python train.py --n_layer=8 --n_head=4 --activation="swiglu" --norm_place="pre" --qk_norm=false --init="normal" --optimizer="soap_variant" --weight_decay=0.11 --warmup_steps=200 --decay_fraction=0.675 --final_lr_fraction=0.0 --batch_tokens=[16384, 32768, 65536] --seq_len=256
Each number is 200 + 20 x the weight over its row's rms, rounded and kept within 0 to 999. Layers, rows and columns count from 0. The size before them is the row's rms in percent of the matrix's.

# layer 4 MLP up, 512x192, rms 0.162, rows 506-511, columns 32-63
099,225,172,231,202,227,209,191,241,189,186,225,190,183,200,157,190,183,221,204,201,207,216,189,202,208,207,179,181,217,203,172,218
102,187,174,221,249,175,197,202,168,175,217,221,205,208,204,186,200,157,208,222,216,189,194,215,218,212,244,224,182,188,161,196,182
096,200,172,205,216,196,177,173,228,204,198,156,196,206,202,214,200,208,176,196,212,218,183,199,201,241,213,216,190,203,202,220,197
101,200,171,180,163,222,207,208,207,155,191,214,199,231,189,196,183,206,203,211,197,216,216,242,195,237,174,226,196,193,194,185,235
099,206,238,210,156,186,199,154,148,200,194,224,201,219,176,177,210,210,174,173,212,228,241,177,222,211,198,213,197,208,194,195,206
100,180,184,205,181,208,247,158,198,170,166,192,193,165,191,184,212,205,168,205,159,179,177,235,209,195,200,219,213,182,183,160,185
# layer 4 MLP down (transposed), 512x192, rms 0.158, rows 506-511, columns 32-63
097,201,226,184,156,213,200,205,196,222,193,198,205,214,155,210,188,198,197,203,218,157,187,212,203,200,228,225,201,200,196,186,244
101,199,198,198,198,198,227,175,212,224,202,208,225,220,180,190,183,206,230,216,196,195,190,203,205,202,203,174,181,201,235,185,177
097,197,212,187,182,199,225,198,189,222,169,170,198,165,190,179,192,188,223,183,188,184,173,207,186,191,186,184,188,193,215,208,205
103,206,203,206,197,201,186,198,197,186,181,210,227,192,190,216,178,196,207,170,190,209,196,190,221,170,194,207,172,200,166,182,216
095,165,206,190,188,192,209,187,209,191,172,198,223,210,206,195,195,205,208,186,193,206,232,220,198,206,197,222,192,218,191,208,224
096,199,198,226,218,208,214,206,178,165,191,217,227,200,174,242,198,212,180,196,198,205,179,214,190,210,216,175,221,188,194,184,170
# layer 4 MLP gate, 512x192, rms 0.164, rows 507-511, columns 32-63
101,203,212,183,175,196,168,200,215,178,209,188,208,232,203,205,236,184,200,231,195,208,187,212,228,180,217,193,213,171,212,175,192
097,203,205,219,216,209,194,185,217,196,167,199,213,191,214,198,180,225,197,167,198,209,225,183,174,189,185,165,206,187,179,200,213
101,220,185,180,181,240,197,224,185,178,203,237,209,229,198,216,220,177,224,189,180,212,204,192,214,154,206,221,174,204,200,221,180
094,222,187,194,201,185,208,193,269,218,173,188,207,241,235,221,197,199,205,172,187,215,226,185,197,176,200,184,200,202,200,200,259
099,173,195,173,200,191,231,215,216,230,193,198,225,226,209,182,180,169,199,222,194,170,186,190,227,182,174,181,211,184,221,213,190